Weights of a small transformer language model.
Size: 10 layers, width 256, 4 heads of 64, MLP 1024 GELU, vocabulary 2048, 8.42M parameters.
Training: a variant of Muon for these matrices, 264M tokens.
Each number is 50 + 12 x the weight over its row's rms, rounded and kept within 0 to 99. Layers, rows and columns count from 0. The size before them is the row's rms in percent of the matrix's.

# layer 4 attention key, 256x256, rms 0.0984, rows 59-63, columns 128-255
128:53 50 46 70 58 41 60 76 61 53 59 43 60 60 43 57 35 51 68 66 61 57 61 57 28 51 63 32 39 49 34 55 42 47 65 26 41 49 31 49 57 42 47 61 64 42 48 49 42 28 26 51 67 42 41 61 49 46 40 74 57 31 57 77 44 32 25 28 57 23 37 53 30 46 43 53 53 54 60 71 41 54 55 55 48 65 47 51 60 55 48 63 50 49 48 44 54 50 43 52 54 30 50 51 51 20 53 65 32 34 54 45 55 46 44 51 39 31 59 49 44 43 59 57 55 71 27 45
130:81 64 41 67 26 51 36 34 70 46 47 41 64 37 40 48 61 54 45 56 61 25 41 56 43 40 46 39 49 43 58 49 54 58 42 64 68 50 30 58 56 41 49 57 64 50 48 33 32 62 48 54 49 41 62 41 71 66 39 74 55 48 26 53 43 41 52 79 53 73 61 36 60 43 33 50 58 37 34 68 41 50 47 41 43 29 55 33 57 59 64 40 50 54 43 48 44 49 17 51 45 44 55 50 49 52 44 56 31 56 48 55 52 51 41 29 65 51 32 65 46 34 64 68 59 56 46 68
136:68 31 61 39 66 39 53 49 59 51 68 54 60 71 40 54 51 30 44 57 65 49 32 61 68 40 55 63 29 37 37 63 58 64 43 34 57 55 42 58 53 38 65 46 60 52 68 63 79 49 63 60 35 50 58 46 44 49 57 40 41 57 49 33 39 37 45 63 31 44 41 69 67 50 35 50 34 43 29 64 51 33 35 51 42 44 51 61 41 32 58 48 55 46 45 48 39 63 48 40 65 51 69 59 60 56 59 47 60 21 37 60 61 48 60 60 34 49 36 42 40 46 45 59 52 41 54 56
123:47 61 60 43 52 73 57 33 65 75 70 39 85 46 51 54 60 51 46 47 39 45 35 53 34 40 44 62 38 33 40 42 36 48 57 64 48 42 59 85 49 60 18 49 52 55 46 59 59 43 53 42 47 48 61 31 50 67 62 54 50 51 51 40 39 56 40 38 34 60 59 47 46 55 43 30 51 49 53 74 50 61 78 43 41 59 51 57 42 56 32 68 54 58 50 52 62 64 52 61 51 37 55 40 53 43 58 57 66 56 32 59 40 35 63 49 55 43 40 45 47 58 23 43 52 59 53 57
132:57 38 50 48 75 59 67 49 50 38 51 66 61 32 59 71 38 43 42 31 50 47 68 63 56 51 52 51 41 60 45 56 37 46 46 57 68 55 32 45 42 47 50 67 57 70 48 49 60 46 45 30 71 42 65 29 37 24 40 52 53 42 55 30 80 74 73 50 51 36 72 56 57 39 41 54 69 53 28 37 47 43 53 63 42 47 37 38 43 45 42 35 53 51 38 18 60 33 35 46 53 51 40 58 44 47 32 45 53 47 69 71 47 52 35 46 39 49 49 31 41 47 37 72 29 52 63 46
# layer 4 attention query, 256x256, rms 0.0962, rows 60-63, columns 128-255
128:68 47 67 37 55 58 46 65 52 53 55 51 70 65 57 52 43 44 48 54 62 21 38 47 35 50 29 56 42 34 46 62 48 51 43 44 63 68 63 48 65 45 62 60 48 58 53 32 28 46 64 38 47 68 49 47 56 52 47 55 72 42 32 70 41 55 53 53 41 37 65 42 56 07 33 62 56 51 55 62 56 48 54 52 63 32 46 50 23 61 74 65 48 64 69 50 34 44 34 55 60 45 56 53 34 57 59 51 25 67 53 49 38 49 42 36 54 62 52 63 50 47 50 41 72 36 40 44
131:40 46 49 55 57 31 61 38 48 45 53 48 70 54 34 62 59 33 51 51 40 37 45 71 71 31 47 44 40 41 51 58 28 36 40 42 47 56 40 53 52 42 56 41 44 55 41 66 57 51 64 58 40 69 64 24 55 44 46 46 48 31 52 58 56 46 33 61 34 52 58 60 65 61 31 53 65 51 40 60 60 27 56 37 32 41 36 47 33 40 70 71 47 38 65 66 50 49 43 63 60 48 45 62 45 56 44 43 63 38 25 37 56 37 54 36 47 65 64 48 54 35 51 54 63 50 67 53
122:44 45 53 67 51 57 52 42 73 63 45 41 68 49 33 52 44 53 49 60 35 41 25 44 29 39 53 48 50 28 34 53 53 34 58 58 61 51 44 44 47 70 29 55 67 63 73 36 32 34 51 28 43 60 58 60 68 55 45 73 38 37 74 41 47 51 46 38 52 41 60 45 41 38 54 27 59 55 29 65 64 58 52 54 51 53 65 46 48 40 51 68 44 47 47 31 47 63 22 69 58 33 53 39 40 39 62 57 51 62 46 50 52 36 65 37 34 44 57 49 44 59 51 59 60 58 54 59
133:47 44 46 52 54 38 64 41 28 59 59 27 44 58 50 70 61 57 26 66 58 65 53 27 67 43 56 60 61 44 59 58 48 60 62 59 44 43 54 44 76 62 64 52 58 41 37 43 62 67 53 29 45 57 34 45 54 34 42 36 58 43 43 61 58 51 62 50 44 26 52 75 41 39 60 54 34 66 39 33 55 34 57 40 37 42 36 46 52 43 61 73 49 62 47 58 50 49 50 64 57 71 50 54 33 53 64 51 42 50 48 57 52 60 44 34 29 54 49 34 52 56 31 45 57 55 49 54
# layer 4 attention value, 256x256, rms 0.0977, rows 0-22, columns 128-255
108:49 40 49 54 60 65 42 54 43 68 52 61 70 68 27 63 40 44 51 66 77 44 58 50 53 48 44 49 36 66 70 51 33 57 30 47 59 39 43 28 41 68 59 37 52 37 69 42 55 50 61 43 45 35 40 48 52 50 57 17 43 66 54 35 65 48 60 50 63 63 81 36 47 51 50 62 57 49 64 43 60 52 35 68 61 37 54 55 43 53 77 40 59 44 73 47 62 53 40 45 55 53 33 40 35 36 47 33 61 59 50 67 35 42 43 46 47 74 42 46 72 44 47 58 57 49 48 21
110:43 40 57 43 47 66 38 74 42 45 67 47 48 43 71 50 64 47 32 43 59 36 39 64 47 31 63 60 60 57 52 55 42 54 47 56 55 57 52 41 66 36 12 59 34 40 59 46 53 82 72 48 58 47 26 43 37 62 38 64 60 64 48 27 54 69 38 34 63 39 68 55 55 50 67 74 43 38 60 46 40 48 68 67 37 63 49 44 57 65 65 40 38 46 62 52 61 53 57 56 45 38 41 53 49 48 34 17 49 57 46 48 37 37 49 54 61 44 64 56 48 57 55 59 40 58 39 45
108:45 29 48 40 59 37 75 45 68 82 57 68 34 68 59 41 62 47 21 49 48 51 44 44 68 48 60 50 56 48 74 43 26 40 35 53 38 39 34 59 42 53 41 60 29 43 36 57 59 42 40 60 43 67 45 63 55 32 36 38 54 57 61 59 43 45 50 56 31 56 53 70 62 60 45 68 65 35 54 58 53 47 79 44 49 59 42 55 63 56 47 60 48 48 32 44 47 65 36 48 58 55 49 49 39 36 64 37 38 43 20 62 56 54 70 38 32 33 39 45 44 64 47 46 39 36 43 52
104:55 42 67 67 41 62 47 56 62 60 53 37 51 38 67 70 55 42 51 52 41 52 66 36 31 60 41 72 55 71 65 53 50 53 79 57 48 53 51 39 46 37 45 50 58 79 47 61 44 76 48 55 60 58 20 60 49 65 50 48 61 61 50 43 51 48 47 55 55 55 25 57 48 58 67 38 50 63 53 51 65 32 55 57 38 53 54 70 38 35 41 74 39 36 24 56 59 51 57 36 40 44 59 48 36 52 57 43 59 62 59 39 55 52 55 71 54 49 44 14 58 45 49 49 50 74 46 56
110:56 39 50 54 61 39 48 63 45 63 53 56 51 45 69 46 38 79 55 48 34 52 58 42 42 47 28 82 64 32 40 48 57 38 41 62 59 56 41 52 50 20 38 64 59 31 55 48 51 57 49 41 57 41 56 47 50 36 37 45 43 45 34 50 57 41 52 54 55 77 65 62 41 36 45 57 46 63 61 42 40 38 30 44 65 11 44 34 44 65 52 53 43 36 74 68 60 39 36 44 43 69 70 43 55 67 56 60 54 25 60 48 67 66 34 44 48 37 49 36 41 49 30 40 53 33 19 60
107:52 77 57 46 40 57 39 72 82 38 43 52 49 60 66 60 47 57 62 52 58 56 57 53 59 40 57 62 48 73 78 59 34 53 40 31 51 69 58 41 71 50 60 46 43 39 50 47 63 43 42 66 61 51 60 42 60 57 47 40 41 54 56 47 56 27 68 48 53 34 33 69 63 52 56 42 62 34 39 69 53 38 48 54 51 56 32 60 59 57 60 43 65 61 40 40 60 57 41 65 44 49 49 38 61 52 51 48 37 24 41 21 43 38 50 35 64 59 65 44 76 50 40 57 38 82 38 53
114:51 40 66 52 64 73 52 54 63 44 36 50 62 53 60 39 67 18 46 56 57 61 64 53 55 38 51 50 36 73 69 46 58 44 35 74 37 58 47 28 43 47 47 67 49 24 59 50 39 65 47 63 44 55 50 23 38 52 45 59 45 61 61 64 57 55 52 48 38 59 32 25 35 66 36 52 48 39 35 63 43 63 42 71 43 51 51 47 63 58 55 59 49 66 35 45 54 30 51 51 64 55 46 46 46 59 52 63 40 36 29 56 49 56 38 43 58 39 31 69 41 69 42 43 35 33 44 44
110:41 47 50 52 63 31 37 53 53 33 62 59 51 44 52 68 30 58 35 37 41 94 49 55 52 60 39 55 54 49 59 60 30 52 57 37 43 45 36 61 55 46 68 65 57 68 80 38 54 80 44 72 43 47 49 38 49 50 52 56 47 45 43 61 57 59 20 42 49 55 60 47 19 62 42 76 71 60 45 44 37 57 47 53 46 56 72 52 31 47 68 35 50 50 53 47 52 60 65 43 30 34 52 54 58 51 54 49 48 59 45 63 55 49 32 28 53 52 59 53 51 48 37 35 62 53 40 42
111:42 34 38 36 47 45 38 49 74 45 57 51 55 62 50 38 40 52 58 52 56 70 50 41 44 37 54 63 46 46 55 48 48 39 32 60 49 61 54 37 52 13 54 55 52 35 69 35 49 31 75 51 68 59 45 34 49 54 61 39 57 48 65 64 43 54 28 64 47 44 55 56 61 33 64 35 43 45 76 88 38 57 45 54 42 63 54 41 37 41 43 53 36 32 43 61 46 45 68 54 49 50 37 64 36 73 69 11 47 36 46 34 54 60 40 48 60 40 61 53 60 48 62 54 57 56 41 45
106:27 32 67 51 48 32 43 39 53 49 62 49 33 65 34 52 56 55 44 44 38 28 66 50 40 57 37 76 39 35 56 30 40 63 51 45 46 62 52 67 53 73 57 62 54 35 41 55 34 58 50 70 37 29 45 33 64 68 54 33 60 46 55 54 45 51 25 35 46 42 35 44 47 44 55 57 77 54 45 54 45 45 47 53 55 50 26 50 62 38 44 43 43 72 63 81 49 51 49 62 48 64 25 58 49 67 35 34 84 63 47 36 34 50 34 55 54 40 35 54 41 70 56 57 31 41 57 58
110:55 40 19 58 61 52 52 53 47 51 25 64 58 60 41 44 38 43 46 46 47 55 71 47 59 36 38 60 35 70 56 40 45 35 35 42 65 48 73 40 35 44 55 75 56 69 58 35 56 36 34 65 63 71 50 58 64 38 60 57 63 57 50 45 56 64 52 45 63 70 37 26 58 62 45 42 66 39 50 28 62 61 51 66 69 41 48 53 40 43 50 51 61 54 46 34 61 62 48 58 45 65 46 61 46 34 30 44 47 59 42 32 53 38 51 49 58 55 71 66 36 73 46 30 56 55 50 30
109:49 42 50 67 60 53 37 68 72 23 44 51 60 54 67 37 28 43 46 47 57 67 45 61 46 68 60 33 49 38 46 53 29 44 65 46 47 21 34 53 22 46 48 49 52 61 34 57 53 34 58 59 37 53 36 32 62 63 64 37 75 46 69 41 47 44 60 49 54 57 55 36 59 59 55 40 60 75 56 50 43 72 40 53 72 58 48 41 54 51 37 54 19 58 63 52 33 61 56 58 34 52 39 46 53 42 43 53 33 45 51 22 60 47 66 57 38 47 46 65 55 51 59 54 68 38 41 44
111:45 37 62 54 56 60 39 36 52 42 47 32 46 39 65 42 58 52 74 46 57 68 63 55 58 44 59 48 59 41 72 65 49 52 45 44 52 51 60 49 30 68 42 36 45 48 49 45 32 34 63 47 49 40 49 31 56 72 32 57 52 64 46 41 42 57 57 46 57 31 68 47 48 49 32 54 49 37 43 55 44 53 59 58 49 81 50 76 50 43 36 58 75 59 49 51 61 43 60 43 51 49 55 58 41 46 35 55 39 54 60 42 25 48 61 33 54 25 41 29 31 48 61 47 60 63 48 45
107:54 53 34 49 46 70 53 47 46 48 63 44 44 24 63 42 37 57 59 37 42 47 57 49 53 44 78 47 21 32 45 58 43 29 49 56 35 52 37 61 42 56 53 44 37 65 46 53 42 44 47 26 44 45 56 33 41 40 36 44 62 71 48 70 50 54 24 70 59 31 25 40 30 63 63 39 74 42 49 64 57 49 59 60 53 48 53 54 76 65 49 55 43 55 58 60 42 78 57 51 69 62 70 59 62 54 65 55 40 65 49 67 34 61 30 81 52 60 31 68 52 45 42 60 31 44 38 50
110:73 52 54 45 46 41 45 49 33 61 47 52 64 55 69 47 54 39 42 62 52 47 55 49 53 52 34 35 53 53 56 41 34 58 60 73 58 41 61 41 36 53 43 56 77 52 46 63 40 31 72 36 76 56 30 50 56 51 45 42 41 47 42 68 45 51 47 53 62 35 62 49 56 69 44 79 58 60 62 49 40 59 53 57 51 34 42 64 59 47 58 42 54 55 39 64 57 70 65 44 56 47 59 46 34 51 69 35 52 59 36 25 52 37 39 51 41 63 54 51 73 42 57 41 40 47 42 57
104:38 51 47 56 62 48 54 41 46 71 51 72 61 52 35 68 60 55 49 48 33 44 38 72 57 67 38 37 70 53 76 20 64 54 51 31 53 36 58 56 58 52 32 65 50 62 51 70 60 33 48 70 45 49 51 36 53 36 63 45 40 53 27 70 52 53 41 41 46 54 37 38 67 43 51 36 56 38 41 55 24 63 68 34 54 50 82 52 45 49 54 40 29 53 51 32 59 54 55 51 45 43 37 40 59 43 40 40 45 57 52 71 51 57 50 40 54 28 38 46 53 25 56 56 48 60 52 44
111:87 46 65 47 50 37 52 49 68 41 54 43 34 54 48 56 56 33 47 54 75 63 61 47 61 54 68 58 52 59 44 46 58 68 47 39 44 42 42 40 50 70 37 52 53 36 53 56 59 69 60 41 40 54 50 46 64 08 62 62 48 49 36 41 49 59 52 56 33 38 38 58 36 28 56 55 56 44 58 46 67 75 73 48 51 38 51 43 30 57 60 49 36 63 49 59 79 63 39 70 50 64 51 67 53 61 51 60 55 26 60 58 31 53 36 62 36 58 39 25 79 50 69 57 62 43 52 50
107:53 49 45 62 53 61 63 68 77 29 66 62 51 49 50 45 43 51 60 52 54 38 38 75 49 51 50 37 63 39 49 53 24 39 51 71 39 70 32 37 28 64 60 54 72 63 70 70 50 52 44 54 37 58 44 38 70 44 61 47 44 88 36 42 43 69 70 45 66 14 48 47 59 61 38 47 37 47 60 53 37 63 50 20 41 54 52 47 61 48 55 47 38 49 70 61 55 45 46 46 44 56 49 38 39 32 40 40 57 41 69 35 35 48 37 37 56 43 56 38 51 24 66 40 36 57 45 51
108:51 47 46 69 51 29 53 57 62 50 53 39 48 34 55 58 55 53 39 39 49 55 56 42 43 54 76 55 46 52 56 74 60 69 57 48 55 57 56 41 55 58 44 74 53 52 63 37 54 42 63 69 67 54 56 48 52 57 72 42 48 35 49 55 40 38 59 66 20 34 49 59 46 44 45 67 48 67 42 49 44 46 40 40 47 62 34 43 64 76 76 58 51 45 48 19 27 46 56 51 54 44 53 50 56 58 48 44 33 50 51 48 41 51 67 31 40 49 63 49 56 65 25 55 45 25 49 52
113:67 61 35 58 44 48 61 42 50 49 63 35 20 49 54 43 46 61 52 67 45 55 50 56 60 41 56 54 33 43 53 44 32 75 36 54 62 33 58 58 38 71 56 65 49 49 39 61 52 54 62 67 48 36 55 38 61 53 39 59 34 61 64 41 55 63 52 54 49 51 53 61 60 45 46 52 57 41 51 56 37 42 46 53 60 58 48 50 50 58 29 28 44 51 66 50 40 67 48 57 49 54 57 47 33 57 56 41 49 75 44 37 37 75 40 54 54 32 48 47 33 77 55 30 54 70 35 68
110:54 60 48 74 69 45 41 45 51 44 66 38 40 64 49 62 47 42 35 36 54 50 44 46 65 66 50 40 51 52 40 57 56 33 44 30 72 48 57 48 32 67 67 46 54 61 62 56 49 53 47 59 51 60 43 47 76 45 38 43 53 39 36 46 62 46 55 57 42 27 55 50 28 67 75 62 46 57 47 60 49 50 50 60 39 63 32 44 42 43 64 43 51 35 48 35 55 44 46 45 41 36 59 50 74 57 63 44 41 64 66 66 51 52 44 65 65 50 34 52 33 54 47 94 55 57 49 42
111:44 69 63 45 35 56 59 52 57 66 52 56 51 51 52 45 40 51 51 51 56 70 64 26 55 50 70 44 52 43 49 42 43 55 54 41 44 54 55 61 43 55 43 26 72 47 56 23 53 41 49 71 43 49 34 63 37 48 51 44 62 42 62 41 49 43 34 51 59 52 44 61 35 45 39 25 39 39 45 59 64 75 34 46 51 51 71 36 42 49 44 41 43 39 24 35 50 66 49 40 56 60 47 50 75 42 47 41 48 47 61 53 49 53 43 59 60 49 60 35 59 75 77 76 42 48 43 58
111:70 38 41 44 33 39 23 34 42 32 61 54 55 42 51 58 26 47 42 64 29 52 34 44 58 55 40 47 61 47 44 45 64 75 33 49 60 53 56 74 37 54 54 50 61 34 48 59 69 25 59 39 44 30 42 40 60 39 60 53 43 40 47 61 47 43 25 58 44 50 68 72 46 52 58 52 67 35 66 62 59 76 38 43 34 46 54 60 69 41 52 52 66 62 71 41 63 35 49 45 64 64 47 29 34 51 41 48 39 57 46 64 86 33 41 81 60 59 39 53 39 64 32 51 41 53 48 45
# layer 4 attention output (transposed), 256x256, rms 0.0776, rows 0-22, columns 128-255
109:50 42 43 62 18 39 64 42 32 47 21 44 52 35 48 42 41 50 57 43 47 52 73 61 60 65 62 68 53 38 61 47 59 56 48 44 39 39 48 61 56 61 59 71 70 53 44 57 35 49 49 41 49 58 34 67 37 72 41 26 53 45 60 41 50 60 49 36 47 68 50 58 36 54 61 55 48 35 38 68 82 75 69 30 49 50 52 45 41 43 37 68 81 57 58 31 40 43 49 41 46 51 68 47 32 54 34 57 58 43 62 47 68 44 42 55 50 37 58 45 68 43 20 42 45 55 24 58
116:66 56 61 51 49 55 40 51 61 34 62 47 27 47 66 78 43 51 49 72 50 40 57 46 44 43 48 58 42 39 42 55 63 43 50 36 62 69 50 52 17 58 50 39 55 54 33 38 40 44 38 57 52 69 59 40 49 49 53 54 72 57 47 49 36 31 47 23 38 71 64 43 45 52 57 47 48 55 45 49 39 49 59 40 32 54 21 33 44 44 45 52 55 48 56 53 64 44 50 49 38 53 69 38 72 59 50 49 45 64 51 53 46 50 54 55 35 56 35 40 51 51 40 50 69 49 47 39
112:61 78 46 41 42 43 63 60 56 35 45 49 51 50 66 49 46 51 47 28 63 52 56 67 57 53 48 45 59 78 43 58 45 51 56 51 62 40 63 45 30 62 47 58 54 60 70 34 45 61 67 19 45 50 55 69 32 52 47 44 52 43 30 75 47 46 63 73 67 51 59 56 38 52 44 40 59 55 47 40 64 48 49 37 55 35 47 49 69 58 58 39 31 81 33 39 57 33 48 47 32 52 44 49 62 58 34 58 49 55 63 52 45 71 60 67 52 64 51 66 65 28 41 44 48 75 49 41
110:53 66 42 56 37 46 61 61 52 46 48 49 67 64 41 52 41 34 49 43 23 76 41 60 63 37 54 50 54 32 41 46 58 63 38 34 39 59 67 38 47 39 53 57 72 31 47 58 59 72 43 45 51 50 44 46 55 39 31 50 57 53 70 28 52 77 59 44 41 57 71 49 35 62 26 59 57 45 39 45 43 52 45 61 63 50 50 54 48 63 74 31 49 56 48 50 35 48 28 64 36 57 62 60 45 47 62 49 64 59 44 44 47 41 35 45 27 49 57 27 59 38 60 36 51 47 41 35
115:40 35 53 36 47 37 53 51 48 28 30 38 31 58 26 49 49 61 41 62 53 50 37 55 37 46 39 45 63 61 60 66 53 74 63 72 32 46 56 24 38 74 44 41 42 60 47 50 51 27 47 33 47 58 52 39 46 37 52 40 57 61 53 53 54 45 58 57 41 52 51 61 50 41 38 69 60 34 42 77 42 63 36 46 44 45 70 60 47 35 55 49 45 47 31 42 44 54 62 49 64 38 59 49 53 49 62 46 46 60 48 52 56 62 41 58 39 49 49 53 47 60 63 43 52 59 49 68
112:58 45 58 65 36 68 42 58 57 41 58 51 44 57 21 42 52 43 46 47 45 54 51 44 40 70 65 56 60 57 42 72 54 45 49 44 19 45 72 77 58 61 44 36 62 43 54 31 67 44 64 27 35 81 50 54 19 38 42 26 26 67 43 45 41 65 47 45 57 32 53 55 45 76 52 67 57 53 51 54 47 39 75 75 43 48 41 44 50 56 45 63 49 41 48 35 59 55 41 33 24 53 32 42 56 64 50 54 52 41 56 24 50 57 29 44 51 65 57 53 55 50 21 83 66 40 62 53
118:62 50 65 49 53 50 43 59 32 58 47 46 47 27 51 48 43 39 71 35 51 18 44 45 41 59 70 51 41 55 58 28 36 59 58 58 47 22 48 67 57 41 36 40 60 49 72 50 61 59 52 52 73 60 53 73 64 63 59 60 58 53 52 77 68 35 44 50 55 25 77 42 40 72 63 43 59 54 35 47 57 77 46 24 36 68 60 61 47 48 74 50 72 65 59 50 37 61 27 54 57 41 69 56 58 55 42 63 44 53 44 62 40 75 54 63 39 47 59 61 41 52 54 60 50 74 58 28
112:54 58 41 38 52 57 44 53 66 69 50 53 70 53 41 52 44 41 65 30 53 54 48 57 48 44 41 23 49 54 43 55 70 40 53 56 32 30 40 55 43 54 38 53 61 56 46 77 40 45 39 31 28 62 61 43 53 41 41 56 70 30 46 56 45 44 51 50 70 49 55 33 59 41 46 55 44 37 44 70 46 38 54 42 35 72 58 78 65 55 30 48 57 51 49 70 53 50 42 53 59 58 66 51 31 48 56 42 34 34 59 54 45 63 43 66 42 54 68 47 40 45 53 70 60 51 42 59
113:47 52 52 59 60 51 56 64 29 44 70 63 53 46 52 32 56 42 42 27 53 46 39 49 48 47 67 59 57 71 59 54 62 66 45 57 54 52 66 53 31 53 32 47 44 66 66 52 33 41 65 41 76 38 44 37 43 61 59 56 63 63 81 50 50 31 66 55 42 47 56 65 45 35 34 55 42 55 52 51 38 40 74 47 58 28 38 67 31 41 62 61 48 52 54 51 68 63 46 69 81 42 47 48 59 37 59 52 57 47 53 55 45 47 61 31 36 41 36 50 53 57 57 32 37 47 47 39
105:62 49 60 54 65 71 54 43 49 55 49 57 37 57 48 40 42 58 47 71 38 72 72 59 39 43 65 53 41 63 47 52 56 27 83 49 52 55 54 44 64 37 38 33 49 39 65 76 49 31 37 42 40 46 62 48 50 70 54 32 53 30 35 59 59 41 40 37 54 74 45 42 51 28 51 45 64 61 43 40 55 37 34 55 51 71 46 31 48 47 64 59 43 46 60 45 50 55 51 13 54 41 67 54 61 40 45 40 43 47 54 66 48 47 44 55 49 39 76 63 51 34 68 55 30 50 25 53
111:67 73 67 48 38 50 54 30 53 57 60 56 63 29 53 77 38 37 68 63 45 48 43 73 52 62 22 36 59 69 43 56 44 41 54 36 52 38 55 60 62 51 46 64 57 50 46 28 42 64 47 40 44 53 70 62 59 67 51 49 44 65 43 46 32 60 34 61 48 56 62 66 45 32 62 45 57 53 50 26 56 74 52 26 22 32 53 68 43 58 43 26 55 41 41 35 45 37 50 60 46 56 47 53 64 58 38 45 57 47 69 32 43 65 37 43 61 53 44 60 65 32 40 72 52 43 32 51
111:57 42 52 40 64 51 56 61 41 45 38 57 46 44 50 36 67 57 48 45 41 37 40 59 47 37 44 52 43 63 29 33 55 57 59 46 56 56 41 52 40 55 46 50 61 28 49 69 67 68 41 44 57 49 37 44 57 49 53 44 19 29 50 64 46 40 25 36 63 19 44 52 53 57 54 60 44 40 48 39 52 57 70 69 52 60 49 50 57 57 26 58 49 45 43 57 56 35 48 47 56 63 35 38 52 61 62 41 77 61 56 41 44 33 64 25 61 30 65 40 56 42 44 65 49 74 40 28
119:57 41 64 48 43 52 42 60 57 50 70 58 42 63 47 54 38 47 28 66 44 58 66 48 48 44 60 59 51 47 53 58 52 68 45 44 51 70 57 44 46 36 44 53 65 61 66 56 42 58 49 65 38 51 50 46 37 41 27 53 37 55 55 61 77 66 54 49 57 64 43 50 57 61 61 44 56 35 55 35 64 45 44 49 47 45 38 40 43 55 40 50 82 53 41 41 56 80 31 78 32 54 33 17 40 52 66 37 40 48 57 71 61 58 35 38 39 54 65 46 64 65 60 50 65 52 66 36
111:49 59 64 51 48 46 81 57 46 39 51 58 47 42 50 13 48 51 29 76 55 51 36 66 53 53 45 65 57 46 44 39 36 48 47 63 54 64 60 43 46 32 40 36 53 42 33 61 65 61 55 45 48 58 36 57 45 40 61 55 42 48 46 32 75 51 41 50 56 63 64 41 74 47 26 47 45 59 60 51 75 50 69 52 37 48 39 39 67 45 59 59 57 65 42 44 49 40 50 36 52 53 50 53 85 24 61 42 29 48 37 48 76 29 55 59 35 74 46 52 51 41 54 46 47 68 42 30
118:65 66 60 74 44 54 19 49 44 74 42 51 53 68 47 22 59 34 36 55 53 73 55 40 58 48 45 62 38 56 47 56 46 35 46 55 42 47 59 56 31 67 41 67 51 56 52 58 53 54 42 49 43 34 54 58 50 44 63 48 44 37 50 54 09 48 54 50 41 45 48 67 47 27 51 41 41 49 22 53 63 50 49 45 27 61 62 61 31 50 60 72 62 56 41 34 55 51 58 31 35 58 50 53 53 43 52 56 50 59 45 53 36 52 38 48 46 42 57 46 56 45 41 23 40 29 41 55
109:43 47 38 57 37 48 38 40 36 71 45 65 39 54 67 38 60 68 65 58 38 43 62 42 51 42 32 59 47 50 54 43 33 58 53 37 52 39 52 55 41 59 72 67 22 57 43 61 41 56 31 55 37 45 45 43 58 39 33 58 43 44 55 77 55 69 55 60 26 51 58 56 57 58 38 54 60 49 38 78 40 41 69 50 53 42 73 72 65 47 64 74 30 35 27 43 63 50 24 55 64 44 79 63 47 52 37 54 56 28 56 42 58 59 44 51 46 53 61 57 64 57 39 46 53 41 44 73
113:29 64 68 43 42 77 66 47 54 63 74 50 45 74 45 53 52 59 44 54 48 43 52 23 55 28 58 34 43 66 75 37 66 50 40 59 43 44 58 39 33 51 53 47 51 61 36 54 50 65 59 43 68 42 61 44 58 54 50 39 45 49 48 35 23 67 38 36 50 37 67 36 58 56 49 69 46 52 74 46 49 22 68 52 46 52 60 50 43 57 61 86 61 58 70 36 50 61 53 52 36 40 73 43 59 53 37 37 49 47 52 70 35 46 26 34 52 50 53 58 37 57 38 35 43 73 43 48
112:60 51 74 47 37 57 53 62 64 45 61 63 37 47 52 60 31 37 45 44 51 57 66 65 50 36 59 67 56 39 42 29 47 42 34 57 28 60 54 55 41 55 46 59 43 50 45 59 53 54 54 66 50 61 54 49 16 58 67 51 48 63 63 55 41 47 75 37 42 45 47 53 48 47 31 43 52 44 42 62 35 62 50 50 35 34 54 56 43 44 53 99 38 27 29 52 72 50 40 57 53 43 41 48 65 57 63 48 32 54 39 47 46 29 34 59 53 49 47 73 38 67 23 46 69 43 56 50
114:61 47 43 43 65 70 55 85 70 49 30 71 48 51 44 54 36 59 42 55 49 23 52 44 52 52 19 52 53 77 34 37 50 45 64 25 49 61 49 55 57 40 52 32 51 68 48 57 47 59 60 31 57 52 35 48 40 62 66 61 53 54 50 47 55 46 62 32 59 34 45 38 40 40 39 46 58 38 45 43 33 65 53 69 44 67 37 42 62 57 61 38 52 47 59 52 69 48 60 40 38 46 66 51 48 38 66 42 43 45 43 66 60 57 55 44 43 56 64 50 73 58 34 54 40 43 37 30
114:62 57 61 56 63 45 48 66 50 75 43 69 55 62 69 63 69 50 30 46 45 68 60 43 70 64 69 50 62 65 35 73 71 51 46 65 45 59 57 33 42 45 41 56 46 26 53 48 39 45 62 50 31 58 60 26 31 56 59 48 49 51 46 56 54 46 39 34 50 54 41 46 49 61 40 40 59 60 65 29 57 62 37 45 55 62 42 52 38 22 52 77 71 50 39 43 42 34 39 48 51 37 38 60 54 48 48 58 59 56 47 63 63 63 29 65 36 40 49 52 73 39 51 36 42 67 36 14
110:52 48 59 36 56 42 45 44 48 52 40 47 64 35 41 64 64 45 51 49 43 59 44 53 40 55 24 51 61 67 34 41 95 52 49 30 75 63 53 37 44 70 63 76 57 44 51 72 50 33 45 57 33 62 56 56 52 54 48 74 53 36 54 48 49 55 39 56 34 55 73 54 67 57 47 55 49 39 35 42 75 37 53 49 56 52 42 46 32 55 62 39 46 59 69 62 46 73 41 65 50 65 49 42 63 40 68 67 50 31 61 46 66 51 44 52 44 66 51 61 54 53 58 66 54 31 46 36
115:55 54 44 52 50 32 63 36 80 43 65 44 43 65 48 33 54 21 57 56 39 60 60 58 48 51 47 69 52 49 46 49 41 48 49 42 55 60 57 47 41 32 28 44 54 30 42 52 43 41 46 35 53 43 38 56 72 49 75 56 45 67 40 33 42 87 65 49 61 55 59 48 64 52 47 44 43 51 56 32 58 57 40 47 63 64 38 73 61 43 52 66 47 56 56 44 31 85 28 39 61 45 45 50 51 64 46 51 35 38 57 50 63 44 55 78 58 20 38 51 54 49 37 52 64 70 53 53
116:37 40 59 39 48 53 28 41 45 63 50 43 49 48 49 48 50 47 49 51 53 43 40 68 63 85 75 34 70 70 54 53 36 56 49 42 60 41 46 30 61 37 42 45 48 40 63 72 43 22 52 41 49 52 57 58 77 42 83 88 52 40 66 53 40 58 61 59 67 79 39 43 56 27 48 43 33 54 45 50 64 80 62 60 42 45 36 39 64 64 59 63 56 39 59 62 44 32 54 54 49 39 65 48 47 49 41 68 50 68 53 56 63 37 55 53 43 44 54 46 60 56 27 32 43 30 63 57